{
  "n_layer": 11,
  "d_model": 128,
  "n_head": 2,
  "n_kv_head": 2,
  "head_dim": 64,
  "d_mlp": 512,
  "vocab_size": 8192,
  "activation": "quick_gelu",
  "norm": "layernorm",
  "norm_place": "pre",
  "norm_eps": 1e-05,
  "positions": "alibi",
  "qk_norm": false,
  "attn_scale": 0.125,
  "bias": "all",
  "tie_embeddings": true,
  "parallel_block": false,
  "init": "normal",
  "init_std_qkv": 0.0442,
  "init_std_o": 0.00944,
  "init_std_up": 0.0442,
  "init_std_down": 0.00944,
  "init_out_by_depth": true,
  "optimizer": "soap_variant",
  "lr": 0.00511,
  "beta1": 0.95,
  "beta2": 0.95,
  "weight_decay": 0.051,
  "lr_head": 0.0107,
  "grad_clip": 1.0,
  "warmup_steps": 200,
  "schedule": "cos",
  "final_lr_fraction": 0.03,
  "batch_tokens": 32768,
  "seq_len": 512,
  "doc_mask": true,
  "train_tokens": 160400000,
  "steps": 4896,
  "dataset": "wikipedia_en"
}
Each number is 128 + 32 x the weight over its row's rms, rounded and kept within 0 to 255. Layers, rows and columns count from 0. Numbers have three digits each. The size before them is the row's rms in percent of the matrix's.

# layer 5 MLP down, 128x512, rms 0.143, rows 109-127, columns 384-511
098:116167128103098102119136119080116125116147146164142117144166142116121128142105150118086128144125106150134141141151103158055081124139178140149119164095095150128125171118159218175133152126174122119135121183105134130144103097104114157134063128113123156064125150133099109163187102173063134147116147139108143123067113126158122163155068083129094171117174141144101118159124110112140182150155
097:117109167121084177141087078110135095105149114133126093150119107100110166093062095111104094240213133049136166136158129089097124186151119118090077098116136120109155144196164123080148173133135139111056109121130173149147147180110114123123125153136116121124128114068112117110137130122125118085165142155085112105147173127147139169144153177177060112046129183107145164094125128133101110129122
097:137111122123094127075139103046101132094120163137146082093134092132129133088117092117093137126077085150133134110122099143158144120111121099154100169123137141136125076045069156111101149129119114145089075123120147146134094129059080165124113134124158120147089143170117135162113168097172132036091071082154163054095147099112122147050136155095106151151114051163132115119143047153110137128083
125:140140153114091106111114067168085120088128139162123096148131138101136117098170138118137189093152089102110180132118177132134092110117129140114117113104135147122148172168132122179131147134140125069138059180097097124119098132098088141133071073127131069105129091135173147115083154178210153090076149149163115055107173139129107163121095146132216169159111095083079088144110193120167126182105
104:089146145101149161147092129200133096105144166115106180112110172105126107124112152148147094124147075164118127153173199118128116133178104126097128151160111095086108126128184155162140103152126177116161108137160079109076089100144185149073175165120108137151116151086154181143136135158168119113079133092118119103126169142100199151157117112154096212140116105151087122102107151117134135120159
096:155115159108194178105107120131188161141116111051144133134110125185137147056089178139120114160140146053148082142130120077128112119161072132108150163121104115119084132093128148139190051155110167146067163184136125156093161118140115107165118135100182107170119125085153087119155173100092137126160149114131126080152109135141114106149081124150059135103059115184027136106102064173116143110142
101:084159132190197132107169153103102135090161181092144143148110140172117193138116157129126129105139134177126107113128088098067156122160108133086162130078109133110178071170139165040109152142182189181107158096122156093121150139125081132104083154134103127172083182095114150121113157174141165110136137087185170138075132095126190174132123141152099104082072100110119145138090145156136132097196
103:171097113162095124123155092080139085152113112102149119112108142103164123127132132123155154125118190142148082142141136091128197088121139070122116099161157153108111117150109124016071121142139087147135140132117135146116086155121083125093132118106119125182112107128147092150139129124121049124162139128088130087125091089149106149106107162185109114108121154123146092077117126106091169104111
106:141151080123141068180086192159117170157150176127120152136140140117129122120169095085141090136164116108179157138125107160153089135180160175083125127184114154182150161088186080135145195117128152122172098062105111139109209141124141146091180118169132172118127075135100071079122103128103159107160191096156115101104147106155131160141154113133153101161102041120144118109102134147166076078176
104:091146096132096126132126131108202201132153092137170064171184083153181122104118087108091117195191180102128143143150173158108120128202140148158133126144158096117183177142128095151126162115183087167069155068142126140117096131074148100118129116129160077139158162103125101175116160108152115144076138140099148134160165183149104126113105108106149117092107122148185132041199033109207119122131
105:076112091148123129165152162155154116133149133125112144056141180122155145145170123120103133135120123118167067143110125116102152106102149076127161116174115191136122139128100140153163126108131123093116103159147120164136206178090064106142184121135125152147061144083148121129082152131105112168152170112082147215067080134101134122189159117191111141134169161137132114110060123080071147076115
093:096122135127125131123118132102120127129055079177079107069089124191051151109124101123103130140086093168141134182134092112117129112089081065089191162166124120118180141113120119157165105146167136139096103163097148142140108108067113131134072158110071106160149131051121142117178152078115175116151146114164125109132147133140157141167114172127118181088117162123109103081099134119152119131142
105:122132118129146130114145171124107093088085157092118128090109053099107101166128121128155131022114121119141139081102151162164141123098126131103140093154110137189181120122082098144131116169125147126110126074174127109094117132124105125100129106155146186107166153093163056161108097143046125107113139149113125047091118177147154058052092130125109177141126101080141101103092142157118191137122
099:125099126150102118127190140128078135133140090106167186121129112075094041134102180134133111140080132125125164119121126110153143148122196151107190202129104129136171115143116136114120146134151135099135104128095118131151137148111137158070118124147134124070161131071090197091125097179191136055112171169136162103110129102139134115112099120200101166127152143134144126144209169141131193135114
107:142136111164171115115117118133096133118115153165133151127070080158095140127115095150175122109069104142103127137103067164138122109133133140103188125177100153075120090200143140139121098156119096172124137163117103121167146177107145171155178146119083089176201165095101125176210139082158135144136085112109148088122159100116148152132076097121133095073134075195083153124107211106102141121115
106:126136185061142115129138113124140094171127132173151091102110148111109171160106107082186173123090150081125138097212140157125102083148186129152152109159109188148113162186126157165109109104124123095083111118100119120171109133165140145124151129088144141177103087149121110142137134142160097152089114132173154105136130162183084120066146175124153189128171169116057101076133081081121129155108
105:109085141195106123135186137076096087105085213103146116090104206122179168137131130137149143134123092147121124178115094110120124063152156075128114104090120152167096117080089131131136126127173146136157103129140135136125121151091101105103167096083124152136100180164074078121155086172126110121088172136124105145149138134125134088074089123119139118106070146186111061156097112086078111091121
088:094115100115176147145061132123160131123159128090079076150124177111130107153117186175184123199165164037165090117104132082106120104082161054130079118151150121124145102122141143124145119140112190120155170166133116220116135093110113124090113112089120115108124162067117087115154032146122137094161123112162096114096144141152112134148192110121116144133161103152095184114091158154153142138199
098:178165171175156185147155171139146107134078130182096152121136083053121156153151109102077113190118105136110178157120106140154134141169174088139181097194139154113109129017171140139117139108176134146087108171130147137070217158164111069135148092093105177172125083184164123136093181096185118136170166150134071165163163127090147091148085094107121173157138140185128140108121110139133127127179